Part of a small language model's weights.
Size: 20 layers, 4 heads of 64, MLP 640 GELU, 12M parameters.
Each number is 200 + 30 x the weight over its row's rms, rounded and kept within 0 to 999. Layers, rows and columns count from 0. The size before them is the row's rms in percent of the matrix's.

# layer 9 MLP down (transposed), 640x192, rms 0.171, rows 248-320, columns 144-191
088,227,156,236,199,184,224,166,165,228,207,249,170,178,219,225,219,179,221,278,201,210,192,178,181,209,176,189,161,196,158,190,168,265,145,244,196,182,229,230,187,188,185,208,196,191,194,205,224
132,167,241,116,203,208,208,217,250,147,204,206,233,182,205,194,211,144,202,221,176,184,208,159,189,167,197,162,194,223,223,194,254,207,194,211,201,137,229,204,234,173,225,197,196,200,199,165,165
099,217,189,193,195,227,183,165,147,200,224,210,216,157,214,163,168,287,204,160,209,218,172,165,180,227,222,190,177,186,197,204,196,145,240,212,157,210,222,199,211,162,215,164,233,205,223,179,214
088,234,276,186,211,197,199,207,209,136,197,238,224,217,163,191,202,186,141,183,216,184,149,214,214,169,180,239,239,220,235,223,158,205,193,196,176,239,218,138,187,188,200,200,230,203,178,228,189
089,144,201,233,169,172,174,203,151,188,143,201,209,248,209,203,142,240,218,178,195,184,180,217,214,181,220,244,239,167,214,169,217,195,196,166,200,191,154,177,169,189,159,255,176,225,180,225,192
107,188,238,232,204,241,164,153,226,160,192,196,179,152,241,213,241,183,118,187,204,258,207,196,206,210,221,225,172,244,193,210,176,169,187,133,175,217,203,183,158,229,181,248,149,176,196,137,224
096,223,236,190,182,177,219,247,222,200,208,185,182,213,168,222,178,210,162,172,229,174,225,260,198,279,260,181,179,146,214,177,209,239,203,158,206,152,171,216,203,160,204,224,197,198,231,201,220
100,242,228,167,198,196,233,227,193,111,138,194,222,162,197,248,202,191,194,246,233,223,203,222,180,210,160,216,240,234,220,158,185,193,222,268,121,197,184,174,176,192,191,234,203,202,151,176,170
106,174,174,169,205,224,233,200,167,218,175,231,249,230,180,267,162,219,257,176,195,190,217,261,198,188,191,234,239,185,218,184,191,142,205,235,204,208,145,247,147,203,260,226,142,191,180,199,189
094,183,230,173,184,183,226,178,190,164,162,181,184,153,218,195,192,218,192,166,208,199,179,154,217,204,138,205,169,259,221,221,202,175,220,235,229,133,194,189,153,158,219,166,197,236,209,228,205
098,173,213,163,212,223,203,170,179,207,196,214,231,207,237,229,204,185,231,222,232,231,169,215,197,127,188,156,186,186,183,184,199,268,220,120,176,179,189,264,175,225,206,211,192,190,199,150,211
088,176,246,210,200,229,248,151,208,170,207,236,215,185,209,206,208,185,269,188,224,257,229,222,173,226,195,133,202,179,200,195,222,163,233,202,221,204,159,233,216,144,119,192,201,191,190,216,193
101,193,208,211,190,216,246,208,239,169,173,190,161,169,208,183,185,145,219,191,194,124,163,178,176,172,183,236,205,220,211,162,219,228,169,256,187,177,195,143,167,196,151,213,220,260,153,179,238
106,243,176,222,170,209,247,169,155,198,170,178,202,250,192,191,224,186,222,190,182,198,209,166,177,144,170,180,254,185,186,212,244,160,148,177,237,243,210,158,158,217,229,201,252,190,183,194,168
108,196,144,206,234,223,253,176,202,202,194,204,176,204,153,184,134,251,179,164,208,199,154,279,236,189,226,175,196,181,165,200,213,209,218,185,173,227,214,181,236,187,178,165,207,269,187,182,222
088,180,198,190,195,187,223,190,206,232,229,193,214,184,240,232,181,207,169,259,260,237,214,167,239,233,228,197,237,181,216,182,195,217,196,201,185,236,191,217,163,205,187,216,142,247,178,252,229
096,192,165,197,205,170,222,211,247,185,125,209,181,211,163,243,221,210,193,167,217,165,173,158,184,228,228,184,242,165,201,225,243,225,159,156,227,174,214,217,198,205,221,188,184,262,181,148,218
098,245,210,222,187,194,299,148,190,242,166,248,203,181,195,229,259,220,157,263,217,227,236,168,186,209,192,223,207,182,241,264,199,189,220,190,226,228,154,211,189,239,250,192,205,202,188,209,197
105,203,188,165,199,147,227,244,210,198,218,130,235,245,266,190,194,195,249,223,227,172,229,250,233,214,165,202,185,190,169,259,237,169,193,149,220,248,200,184,232,194,124,245,190,215,207,185,198
108,242,228,164,178,243,176,209,227,186,243,178,167,191,234,186,211,205,239,153,198,171,197,257,211,178,224,179,173,203,233,179,190,220,233,244,165,205,195,161,174,202,253,202,187,210,113,225,173
094,196,182,157,195,158,209,207,202,193,166,161,168,256,201,203,192,140,210,231,224,227,215,182,196,176,159,239,224,208,217,167,205,242,234,245,195,158,206,182,230,249,177,212,180,220,183,196,201
112,221,252,183,201,224,183,220,215,148,215,207,177,166,203,180,168,181,236,183,241,203,201,249,189,237,192,200,184,225,197,155,144,190,208,186,221,235,219,182,144,190,231,195,167,185,214,229,216
112,259,230,160,191,211,240,202,141,134,172,221,178,175,220,214,232,193,129,225,249,198,212,261,207,195,247,125,201,218,249,200,228,188,153,154,198,150,183,160,235,206,197,190,224,228,209,221,188
094,192,239,206,252,215,236,203,210,210,240,191,228,171,219,190,228,229,160,181,203,172,227,224,191,213,268,147,259,206,234,239,190,260,187,174,159,205,209,180,210,230,171,136,185,267,233,186,191
098,197,261,132,185,192,165,168,169,180,245,189,251,203,206,186,234,205,189,197,201,193,232,234,193,206,241,174,195,192,267,162,195,209,198,219,157,156,195,181,189,229,237,172,175,152,188,210,231
092,230,158,171,260,186,164,169,164,182,194,158,200,251,209,178,226,255,176,242,190,194,228,201,205,253,124,186,234,202,199,247,201,194,151,274,204,191,190,188,180,171,231,190,177,191,220,206,200
114,206,173,235,263,178,191,172,203,243,211,147,158,252,212,150,168,216,226,181,217,192,234,237,145,175,175,211,203,178,189,191,214,188,160,234,250,196,203,232,224,206,177,186,180,256,222,215,221
091,232,168,165,212,188,217,242,175,188,220,251,201,213,194,177,183,251,199,206,218,178,175,233,231,218,200,112,199,203,179,163,229,244,203,206,200,192,258,184,241,229,164,174,170,220,222,217,178
097,212,194,248,189,218,188,141,253,238,197,191,222,209,203,226,202,183,238,222,233,191,171,211,210,183,242,213,197,235,185,232,166,180,232,222,219,213,161,190,208,213,135,191,184,199,216,191,258
092,169,197,221,224,195,207,216,161,232,192,184,244,231,211,225,177,196,189,206,207,245,165,222,216,201,239,185,171,203,163,188,203,269,178,198,247,222,135,215,169,192,235,230,181,203,192,208,197
095,201,149,237,184,131,220,167,162,182,262,195,234,258,228,211,201,162,191,220,188,213,222,221,239,198,137,187,256,141,204,137,230,218,160,247,229,248,238,235,182,191,168,186,183,244,174,163,218
100,199,191,162,205,193,154,197,186,182,209,210,168,175,253,241,201,260,171,199,164,236,198,194,211,239,203,236,203,184,192,168,216,224,215,186,229,179,238,241,172,212,205,205,191,115,192,251,162
091,222,168,205,225,185,201,131,215,228,255,167,158,211,171,157,238,211,213,235,185,206,239,247,239,231,219,198,212,183,188,153,200,207,220,127,223,207,234,215,184,205,254,179,145,251,191,242,177
105,221,174,175,231,188,206,194,180,225,207,200,174,187,228,205,223,171,236,244,161,221,243,171,194,248,222,210,210,145,212,135,190,185,189,197,173,234,228,240,169,164,168,212,255,228,237,274,202
101,217,253,190,128,221,232,244,223,201,183,201,230,227,194,202,199,194,188,160,163,199,162,206,147,231,197,227,213,220,215,188,235,227,257,224,230,231,205,214,186,214,194,171,187,200,220,127,168
093,220,186,168,214,232,180,216,178,197,181,211,221,213,254,216,201,159,223,195,231,190,208,179,174,169,214,234,173,183,213,235,188,195,181,197,223,208,200,227,208,160,255,141,201,218,139,217,188
088,187,189,191,244,196,142,293,217,213,213,241,216,183,176,208,231,169,168,183,206,205,163,144,168,181,222,210,271,166,202,182,176,206,208,191,185,211,220,211,215,202,180,216,200,144,213,210,194
086,212,168,194,211,204,210,207,233,202,183,224,157,211,170,167,211,141,166,242,186,166,167,164,217,246,204,177,193,203,185,230,163,208,231,187,185,118,226,272,245,254,157,213,178,205,160,215,216
108,233,181,195,154,196,190,196,183,237,165,211,231,162,200,258,168,197,217,188,200,180,217,197,236,218,188,203,208,200,225,199,257,220,172,195,169,127,239,199,214,231,137,222,204,205,206,184,193
102,202,236,189,191,189,206,215,206,163,199,187,172,178,174,186,242,202,143,166,199,212,202,237,215,234,209,183,232,248,215,142,229,227,148,190,187,190,184,228,192,183,232,175,217,200,160,140,176
104,176,175,173,177,192,231,193,223,211,199,264,198,215,283,198,186,163,198,185,178,184,167,294,224,230,213,216,190,191,189,177,187,175,240,273,200,198,189,198,173,146,240,192,281,259,214,200,230
092,202,213,163,222,175,264,236,221,194,163,209,240,210,171,258,166,247,219,216,182,263,234,213,210,254,210,178,182,196,220,225,177,128,231,174,169,197,126,205,159,158,238,209,190,191,212,269,181
101,159,209,232,202,153,189,178,229,261,199,170,168,235,188,221,240,204,215,256,159,248,221,165,227,180,239,144,211,188,249,172,159,181,210,154,192,191,201,206,235,229,176,172,188,171,237,200,184
089,207,192,162,229,229,150,181,210,164,207,173,201,180,175,192,160,231,191,231,196,186,209,185,231,215,201,180,207,222,192,193,239,172,227,196,216,190,242,221,203,197,259,242,226,119,229,179,197
089,202,137,259,167,179,145,167,149,196,205,142,151,252,176,208,211,200,213,172,187,224,221,187,125,185,210,154,218,200,210,181,196,200,196,190,193,166,225,202,139,224,198,196,203,249,165,185,239
097,218,156,321,171,224,217,176,165,188,160,221,267,172,212,217,207,286,173,216,195,252,200,216,135,258,201,195,244,170,214,204,181,185,215,175,161,164,172,197,176,199,195,161,162,208,208,184,238
101,234,224,175,194,229,265,174,202,188,242,159,138,129,176,165,220,155,202,205,191,186,200,208,227,156,226,199,186,179,261,187,209,196,219,257,180,228,221,227,237,236,209,191,198,198,186,218,197
120,163,219,156,257,193,209,198,240,196,226,180,179,206,240,157,164,176,188,195,218,211,207,243,163,143,150,195,254,167,199,252,218,211,221,203,179,164,206,210,218,231,220,191,186,186,209,169,215
097,182,138,201,236,176,202,175,198,216,228,218,166,253,216,174,220,172,204,192,177,183,147,259,207,180,158,181,169,174,186,213,149,186,245,182,159,223,168,224,211,187,192,191,192,231,202,139,154
106,195,157,239,197,169,205,170,173,218,173,163,172,224,180,200,180,198,186,207,184,165,176,240,221,212,221,255,177,203,180,187,187,159,240,169,185,172,207,179,161,203,178,206,209,227,234,207,171
104,235,200,270,194,204,183,170,242,200,268,240,172,215,253,215,147,247,160,213,171,192,190,183,244,217,233,241,220,223,172,190,246,215,169,202,214,201,177,181,226,210,221,207,172,167,205,166,225
093,233,184,211,193,175,154,205,186,226,136,202,224,248,164,245,266,175,210,220,179,168,183,204,228,138,209,220,213,213,200,243,225,166,178,173,156,194,179,230,192,241,217,226,198,221,186,182,206
101,177,251,202,193,156,216,239,220,192,208,145,184,110,177,242,185,161,278,169,176,201,202,207,207,212,209,250,181,242,195,230,177,150,162,195,186,185,197,211,248,210,218,243,180,164,183,162,223
103,230,124,205,218,202,71,261,160,211,221,214,179,184,237,206,193,149,189,206,221,182,209,163,244,235,248,195,222,186,216,226,214,271,191,211,154,212,192,132,210,168,186,190,230,168,228,150,202
095,185,194,141,207,191,162,257,203,134,211,228,152,201,161,169,221,121,176,206,207,135,193,190,217,173,163,192,243,193,148,241,172,211,179,246,190,211,169,174,135,200,202,204,177,184,230,192,229
092,238,228,156,204,185,161,172,209,234,140,193,180,157,155,294,191,220,221,242,203,182,248,164,197,195,187,241,216,173,188,238,225,157,207,205,211,211,192,193,200,165,191,203,194,223,211,132,206
094,203,185,197,189,241,171,215,244,201,162,236,188,134,149,165,160,166,117,167,240,213,224,158,192,176,151,147,177,213,221,194,225,163,141,223,121,213,217,209,167,202,192,188,210,156,212,238,207
106,202,175,211,158,250,201,190,226,238,268,197,186,197,187,197,188,172,226,162,182,169,220,175,203,187,186,208,194,195,203,141,232,272,204,163,197,163,168,155,218,218,201,212,197,164,244,236,180
098,201,157,177,196,213,153,233,155,185,228,197,270,217,171,166,209,162,130,260,202,233,234,188,190,205,226,194,185,147,166,191,223,215,201,210,161,188,192,252,207,238,226,213,252,191,198,214,174
098,194,291,224,285,210,223,159,211,243,169,218,184,231,170,240,222,196,203,181,184,196,203,237,242,199,231,182,227,221,164,180,220,169,170,194,182,147,175,210,190,188,148,224,221,177,232,137,188
102,177,245,215,201,225,171,160,199,201,172,261,202,188,179,203,207,190,276,210,183,221,178,178,212,272,262,182,195,178,146,117,182,219,227,205,213,244,158,211,176,190,185,250,203,166,188,221,196
113,253,231,198,189,155,166,235,184,171,232,184,161,215,198,263,255,199,167,213,217,226,158,221,209,176,180,170,228,197,184,247,187,185,142,211,175,184,237,155,184,234,210,205,192,237,210,177,178
111,187,205,201,217,201,204,213,212,188,155,196,131,256,182,181,181,225,232,184,186,187,188,225,229,217,162,200,214,230,184,261,213,240,171,177,219,224,178,197,181,186,217,168,233,212,106,178,246
099,211,240,200,205,244,96,240,232,202,183,149,194,178,236,200,206,242,198,254,213,188,230,149,180,210,222,224,208,161,192,188,207,173,195,154,258,220,240,203,203,189,209,201,210,172,263,184,162
102,219,166,212,145,175,209,202,169,188,159,203,250,178,147,198,149,197,190,200,168,189,157,213,171,226,235,212,191,189,251,165,241,195,178,160,222,171,220,221,226,242,223,190,222,205,164,240,190
097,201,215,153,178,156,190,214,205,240,198,228,240,187,232,244,210,234,213,204,198,193,190,184,149,167,166,184,194,176,189,213,190,250,188,205,246,166,246,154,226,195,194,283,223,220,192,172,222
135,245,195,202,206,234,181,161,241,206,164,169,203,234,187,149,167,184,205,159,202,200,221,197,186,214,181,183,211,161,197,215,160,238,202,181,177,214,207,265,182,187,158,211,191,218,176,209,227
106,220,221,207,186,180,196,167,206,171,184,226,239,170,176,205,199,214,201,182,265,174,166,189,160,224,196,181,188,268,210,206,177,164,244,269,178,171,238,174,214,197,269,174,176,202,224,264,199
092,195,185,210,143,167,201,156,195,178,164,220,254,211,201,192,190,198,228,155,189,203,201,154,149,149,147,182,182,219,233,184,155,247,164,221,201,242,216,196,159,211,169,206,236,215,212,173,221
097,190,168,222,216,224,204,236,192,216,183,153,200,206,213,170,141,207,253,201,178,246,246,238,149,184,163,198,227,183,198,215,182,183,182,213,193,168,215,243,199,214,183,206,207,196,179,194,197
092,164,187,193,188,193,223,182,219,184,193,228,231,180,234,268,172,186,171,175,170,217,231,213,218,221,200,244,257,200,225,210,266,204,207,193,164,253,227,177,183,192,250,148,228,168,283,175,245
103,220,198,209,217,166,192,163,239,203,182,175,205,218,236,232,180,178,172,173,240,169,206,165,168,227,169,181,224,170,211,213,187,199,277,193,203,263,171,215,165,171,146,212,186,182,200,168,224
092,214,275,196,179,252,208,216,190,163,181,196,210,175,204,196,199,189,182,225,218,185,200,249,266,183,201,184,183,199,203,216,258,201,182,192,207,187,165,164,201,208,250,236,193,228,168,155,163
# layer 9 MLP up, 640x192, rms 0.149, rows 249-320, columns 144-191
212,173,251,156,194,211,195,199,215,180,201,169,180,233,203,195,245,164,190,222,177,237,238,201,150,156,185,173,188,251,252,223,226,234,149,201,220,141,192,222,227,212,203,216,162,186,167,166,154
100,230,185,210,194,177,166,178,240,224,193,198,173,212,201,206,206,176,188,188,171,210,141,195,164,234,257,195,229,236,201,175,239,214,148,228,209,191,205,201,224,202,223,226,177,226,206,192,177
090,203,163,248,194,242,175,188,171,243,193,161,168,217,227,154,224,209,211,218,210,213,286,174,159,182,185,169,186,176,184,149,186,240,232,216,214,115,199,234,181,230,163,183,175,220,276,165,235
092,256,222,237,227,216,203,192,195,205,228,134,178,152,185,213,183,242,210,201,161,241,223,170,171,237,177,153,188,202,163,222,178,231,170,188,197,174,208,227,167,199,209,147,172,204,200,140,194
102,192,185,201,259,195,246,250,186,230,270,244,164,152,193,219,197,182,192,217,225,207,220,186,157,215,200,201,207,185,216,237,205,199,206,183,207,189,145,152,237,140,286,230,228,232,162,190,172
099,181,220,158,225,222,192,163,211,237,204,195,175,190,195,193,171,169,185,191,179,182,197,201,231,170,160,176,259,229,233,212,173,186,193,248,267,209,203,180,170,153,184,228,289,161,208,184,169
100,153,162,175,212,205,159,268,174,192,210,221,186,223,249,168,166,210,261,207,209,188,203,218,186,236,161,215,199,204,137,174,229,222,185,166,219,176,216,215,192,220,201,218,168,216,208,162,169
096,219,214,172,201,210,150,272,207,215,231,216,161,198,244,153,149,182,221,234,190,177,220,230,172,183,212,203,244,267,177,198,232,217,158,199,202,259,188,182,199,167,170,194,217,193,136,217,217
102,207,203,199,213,233,122,207,224,238,224,203,276,247,218,224,191,203,218,207,149,228,193,214,193,168,212,145,213,213,220,208,146,159,195,172,247,169,197,220,207,151,154,171,197,196,246,224,170
100,188,156,185,192,199,162,205,249,179,190,217,228,267,194,215,205,204,149,220,197,195,165,214,147,199,224,238,179,166,154,215,182,166,210,263,240,179,223,154,239,165,205,198,192,231,174,191,182
092,259,179,191,196,162,146,262,156,278,183,179,223,199,205,190,194,219,202,200,204,147,153,236,177,190,153,226,189,202,198,217,230,228,163,215,137,199,243,218,188,241,241,186,172,267,226,180,226
098,192,191,193,169,182,177,234,164,242,156,152,185,170,206,223,168,254,207,233,220,217,166,264,202,210,233,218,224,166,235,239,194,191,221,214,150,222,175,185,197,156,174,219,180,181,222,158,175
099,241,203,257,199,185,180,238,263,242,171,235,228,175,237,263,225,196,195,182,206,153,152,191,173,197,166,146,221,166,177,221,179,185,161,188,181,205,195,203,200,188,249,224,201,178,218,217,193
102,208,235,239,205,200,166,259,141,252,200,200,198,216,223,164,212,217,156,247,213,225,184,164,175,220,262,193,217,222,164,212,186,196,187,143,209,197,190,162,182,220,231,204,236,231,192,196,188
096,220,197,228,213,212,209,219,227,216,219,195,187,220,234,182,269,234,202,158,209,205,252,163,249,221,151,183,184,192,160,162,233,243,229,232,199,202,192,156,211,214,196,195,279,194,196,145,149
100,176,181,242,230,194,191,163,158,171,192,144,162,158,219,192,230,206,233,204,178,247,238,236,176,201,145,253,194,212,151,162,200,221,185,212,119,220,190,186,221,247,206,184,201,121,215,191,177
100,183,169,189,217,234,133,274,230,189,224,150,194,227,185,180,204,229,184,151,198,222,248,200,180,213,234,129,176,221,202,138,162,201,196,217,195,161,234,263,202,198,211,214,202,161,213,220,133
101,213,166,235,174,236,215,248,200,240,220,215,175,208,175,168,250,200,132,145,234,204,231,209,189,170,235,179,215,242,262,132,185,196,231,184,188,165,173,270,204,233,190,218,220,202,242,227,216
100,245,170,202,285,233,148,226,140,214,179,173,214,220,202,225,169,163,177,152,225,179,220,207,188,226,204,163,176,198,143,183,178,221,205,223,227,215,194,208,223,201,196,221,191,210,198,157,154
096,204,223,187,242,217,223,208,212,169,188,258,177,138,215,258,194,232,174,206,166,171,180,187,221,164,228,182,187,225,187,252,212,182,179,219,242,190,188,126,225,159,233,201,187,204,184,223,222
106,187,230,202,164,193,198,258,172,112,204,199,201,235,225,203,202,227,174,206,191,137,163,199,237,187,207,153,198,205,221,212,192,241,233,224,143,149,179,172,196,225,241,182,230,215,157,175,189
114,222,204,208,218,135,209,252,222,233,156,210,194,233,156,167,214,199,199,185,229,192,235,168,157,226,247,129,241,194,208,187,223,294,244,236,180,162,253,233,197,232,180,210,164,188,250,188,215
092,235,221,200,178,242,232,177,248,212,155,205,234,216,215,239,153,217,226,194,257,170,167,160,205,254,214,228,133,209,203,203,243,223,227,234,214,176,203,239,226,182,224,228,157,216,166,202,143
106,191,170,223,198,202,179,215,243,193,200,219,198,229,187,195,199,244,161,217,154,220,240,192,233,216,207,203,215,223,178,188,193,232,193,252,214,203,232,183,220,245,195,193,155,188,149,186,188
104,203,265,234,230,207,227,228,185,189,170,204,233,160,148,160,152,217,216,177,242,228,149,224,245,162,240,201,209,242,154,191,174,192,206,212,213,229,208,257,198,224,226,196,207,227,182,154,190
105,193,173,231,189,250,223,204,191,184,231,199,225,230,186,200,203,272,199,230,146,220,204,224,222,181,187,166,180,174,198,249,182,250,137,223,220,160,155,194,226,167,207,211,189,209,191,181,212
092,215,216,197,207,162,232,133,204,176,210,185,234,193,169,232,223,213,190,233,249,242,202,155,182,229,239,212,173,176,151,258,150,198,203,203,188,185,188,193,232,154,173,158,249,219,180,263,209
100,176,231,161,239,230,188,185,181,176,234,162,257,164,188,202,202,217,141,141,143,166,171,212,195,185,173,209,157,258,201,201,218,168,265,197,173,211,201,165,194,198,252,206,222,223,186,193,180
097,200,158,155,154,210,180,167,255,171,204,191,158,151,179,163,217,225,193,201,177,174,211,207,179,243,235,260,184,204,203,192,209,177,202,218,195,194,256,152,229,204,236,201,229,209,209,236,208
096,177,239,242,226,151,183,181,172,162,193,224,197,161,202,210,180,205,216,185,193,229,186,167,183,223,190,203,178,222,112,216,130,179,217,217,205,210,230,209,162,216,219,223,187,151,217,168,188
104,186,214,150,204,212,252,212,189,229,187,176,172,217,181,218,201,202,151,200,196,171,232,167,208,169,144,179,203,214,237,168,229,191,194,255,174,165,156,173,210,230,173,212,212,226,212,212,185
098,206,214,177,227,253,195,157,187,225,164,150,172,238,195,209,190,252,161,197,204,206,155,173,199,210,201,208,189,189,220,192,250,226,167,225,159,125,162,219,217,196,197,199,190,203,228,206,167
105,150,177,166,173,187,184,217,226,210,170,220,177,216,202,152,266,182,122,220,206,203,140,176,225,221,192,183,137,194,199,235,197,171,215,220,183,180,232,244,214,251,219,191,181,183,185,203,203
103,192,187,207,184,171,179,233,229,180,182,218,212,146,210,193,172,206,187,247,212,186,213,232,226,190,210,263,211,197,193,215,228,207,176,215,178,235,185,173,164,166,236,265,168,131,198,250,200
102,242,210,191,195,218,251,182,241,228,211,258,190,190,204,167,165,230,190,184,210,189,241,176,186,211,151,219,227,165,218,185,226,209,159,219,218,214,218,257,190,213,155,167,224,196,189,188,173
094,177,209,194,211,202,263,143,212,196,194,157,199,199,235,201,202,179,249,217,231,210,185,167,254,190,193,202,154,243,181,239,229,236,175,207,188,133,225,185,199,182,226,229,201,210,152,195,176
093,188,268,222,167,249,192,238,211,228,186,155,156,207,246,235,161,214,232,189,190,221,222,200,190,132,176,173,147,229,201,178,242,221,183,177,186,261,164,163,173,148,225,205,225,155,202,184,197
111,224,219,236,142,223,176,210,181,216,188,178,216,218,174,236,205,245,173,204,200,141,120,190,208,210,205,209,221,206,178,210,201,213,194,206,187,170,201,191,158,208,203,208,246,196,157,205,216
096,251,221,172,228,250,148,180,184,193,203,205,238,233,200,157,159,209,175,209,228,240,261,193,189,203,202,226,248,187,167,199,179,208,179,242,166,206,222,140,200,228,200,120,184,160,151,194,159
102,239,236,223,205,187,193,151,212,218,240,201,198,182,215,213,234,200,216,179,234,224,170,192,175,188,172,172,169,204,224,257,212,211,215,187,187,142,199,248,185,180,157,208,213,200,254,180,145
092,216,220,181,214,215,166,221,186,234,224,190,187,203,187,183,243,201,229,196,216,142,143,172,161,200,186,182,186,199,223,205,227,206,231,152,219,171,269,207,206,212,202,200,237,188,202,201,231
098,240,202,232,229,178,148,237,145,157,173,213,253,130,247,193,215,206,215,113,209,170,182,239,215,203,176,168,186,150,173,209,181,171,218,194,200,231,140,177,225,221,170,181,184,224,242,194,207
098,196,208,223,205,172,185,221,148,179,248,256,153,232,240,222,170,220,183,153,198,203,158,179,170,127,199,243,217,125,242,223,187,222,178,202,226,160,175,212,212,180,158,165,220,255,224,200,179
096,224,248,188,190,193,252,232,269,177,178,251,236,171,221,206,182,236,216,189,234,211,174,208,239,164,200,263,182,214,194,202,248,206,206,199,225,237,183,165,226,160,187,239,193,161,249,181,151
094,226,151,198,173,146,173,231,231,240,250,234,183,178,195,176,261,264,153,159,242,180,240,218,187,159,194,212,185,170,240,184,220,224,221,146,213,227,232,241,174,178,200,183,164,163,175,194,188
097,147,266,172,202,224,197,193,236,210,154,190,222,192,193,189,210,204,181,246,145,228,190,205,206,245,171,197,213,192,194,227,171,221,194,155,204,177,196,156,197,172,160,178,188,176,197,223,183
106,166,177,198,222,216,174,212,201,182,206,200,199,207,200,225,195,180,209,229,248,270,211,161,171,212,206,184,195,170,219,227,246,235,172,204,219,167,230,230,196,280,211,216,152,155,191,177,223
097,197,265,159,251,203,163,208,223,178,205,190,209,214,222,199,123,193,178,156,218,174,207,239,202,195,260,203,184,196,237,257,211,188,115,200,229,178,232,182,187,228,190,194,244,185,153,215,144
100,253,185,227,189,240,164,205,177,196,209,145,205,229,180,207,151,180,241,217,148,236,217,188,231,208,230,256,173,145,194,214,218,173,180,190,170,184,217,192,171,180,197,169,218,176,241,153,137
102,222,229,221,217,201,126,133,180,242,209,165,232,145,164,186,179,271,186,221,148,206,202,228,235,208,154,175,153,175,194,173,216,249,168,226,209,221,208,193,132,204,172,165,259,145,246,224,218
094,224,207,207,193,247,245,199,182,224,203,253,167,193,179,172,186,250,192,209,210,221,211,276,178,166,190,238,235,266,195,197,181,209,239,230,211,220,240,172,166,208,185,206,211,185,177,223,182
100,190,201,194,193,169,207,193,240,180,181,258,171,223,216,241,247,174,214,186,209,178,189,241,230,227,184,146,179,210,212,194,177,178,199,170,212,194,177,164,134,242,221,231,180,193,191,171,200
100,162,233,215,178,217,176,168,217,182,161,147,196,213,198,179,212,251,202,211,213,191,149,219,148,139,187,183,168,214,141,196,207,200,209,180,216,156,251,176,177,188,193,246,212,191,158,221,139
092,214,191,224,245,200,236,164,197,167,201,203,226,166,185,198,249,176,179,238,186,226,213,152,174,211,262,203,249,210,232,195,164,172,209,215,151,144,176,222,188,183,201,172,216,198,155,188,214
097,211,194,159,161,218,208,197,167,165,186,121,156,210,204,114,183,193,200,231,217,217,141,255,196,189,150,236,226,156,220,197,173,200,232,208,257,168,198,222,170,194,178,182,219,198,148,206,235
101,215,175,215,197,222,189,220,150,238,141,167,163,242,212,191,276,196,211,205,202,237,168,194,189,187,242,227,175,170,209,197,183,212,262,181,221,177,207,230,243,153,160,169,208,202,168,267,150
101,172,240,256,195,236,169,259,236,218,187,197,199,161,224,188,178,187,178,235,202,179,160,185,198,196,177,155,262,201,162,167,213,285,187,236,190,186,236,157,209,211,238,185,139,229,176,215,183
099,215,206,236,168,223,210,224,165,227,203,215,183,215,170,242,232,235,189,142,207,218,194,242,195,214,221,235,235,144,249,200,231,215,147,203,203,205,237,242,160,195,170,202,235,167,189,237,231
092,207,154,189,135,229,197,260,192,172,224,196,188,177,219,164,228,227,165,210,222,164,176,156,192,220,163,208,192,203,215,217,156,234,186,214,211,237,209,196,180,235,261,196,194,200,201,229,178
103,195,249,222,217,214,200,186,201,256,175,185,195,222,213,281,242,182,171,216,239,190,173,205,247,175,188,209,227,229,237,226,160,187,210,165,221,197,244,200,218,181,179,199,219,210,214,209,204
104,190,168,160,202,203,274,187,228,186,162,220,200,230,209,219,151,194,185,168,214,154,197,231,208,169,237,205,217,165,147,181,232,208,204,249,265,190,192,240,188,178,181,173,198,193,201,222,255
104,184,220,197,185,188,185,195,178,183,158,228,204,167,260,183,250,221,174,195,249,200,177,203,238,185,205,160,187,211,211,224,151,193,255,138,246,185,144,190,211,195,222,179,202,199,229,203,155
100,226,136,226,176,151,229,170,218,183,166,187,224,236,174,174,207,202,143,120,179,203,163,228,234,190,204,221,187,223,197,189,167,241,202,217,163,208,184,192,205,203,196,195,214,227,179,152,207
103,140,209,249,166,186,208,244,210,219,172,221,199,221,253,171,177,206,191,210,200,192,213,196,162,222,157,222,244,219,196,221,185,218,182,178,203,251,192,158,212,183,188,151,211,177,214,221,225
106,193,195,230,161,218,216,240,194,230,236,266,186,200,203,149,182,179,146,192,186,236,176,231,234,230,223,170,205,256,199,135,201,163,181,163,195,186,131,221,222,149,228,181,227,177,191,205,162
115,239,178,195,164,155,222,161,180,221,178,208,218,236,180,132,199,201,175,176,185,220,262,162,217,197,223,231,183,222,186,288,171,185,200,153,210,186,160,217,192,179,236,202,232,275,168,188,258
104,210,179,163,176,191,229,193,214,190,158,167,240,198,205,210,182,180,260,223,207,155,205,196,197,205,229,277,169,235,260,229,220,205,183,275,229,206,206,183,272,181,153,189,229,212,186,215,183
099,250,231,153,274,208,220,256,206,254,197,223,222,206,274,195,143,197,206,202,225,176,216,198,203,231,245,194,190,239,213,194,229,145,213,239,230,174,194,225,168,194,216,236,235,231,179,258,252
100,171,148,195,186,236,178,200,165,174,172,214,153,231,229,162,221,227,131,191,212,181,290,169,197,254,212,229,208,222,212,166,195,225,249,201,227,163,222,248,199,200,234,193,196,192,167,161,184
092,282,147,161,207,189,202,206,158,212,172,201,154,183,142,148,188,177,192,245,249,247,168,221,202,202,179,167,160,158,211,202,126,197,182,226,163,244,177,228,249,183,202,163,198,185,185,189,191
101,179,178,195,159,226,256,239,207,197,190,218,199,173,156,230,202,177,209,212,174,208,214,261,184,171,230,224,192,154,181,229,150,164,197,202,237,130,200,219,202,185,214,187,281,196,194,250,134
088,204,158,198,238,150,206,201,195,271,197,191,188,218,195,226,189,196,205,160,186,227,202,134,158,212,188,241,236,228,189,167,162,190,240,185,193,213,201,227,184,202,159,193,197,188,218,246,218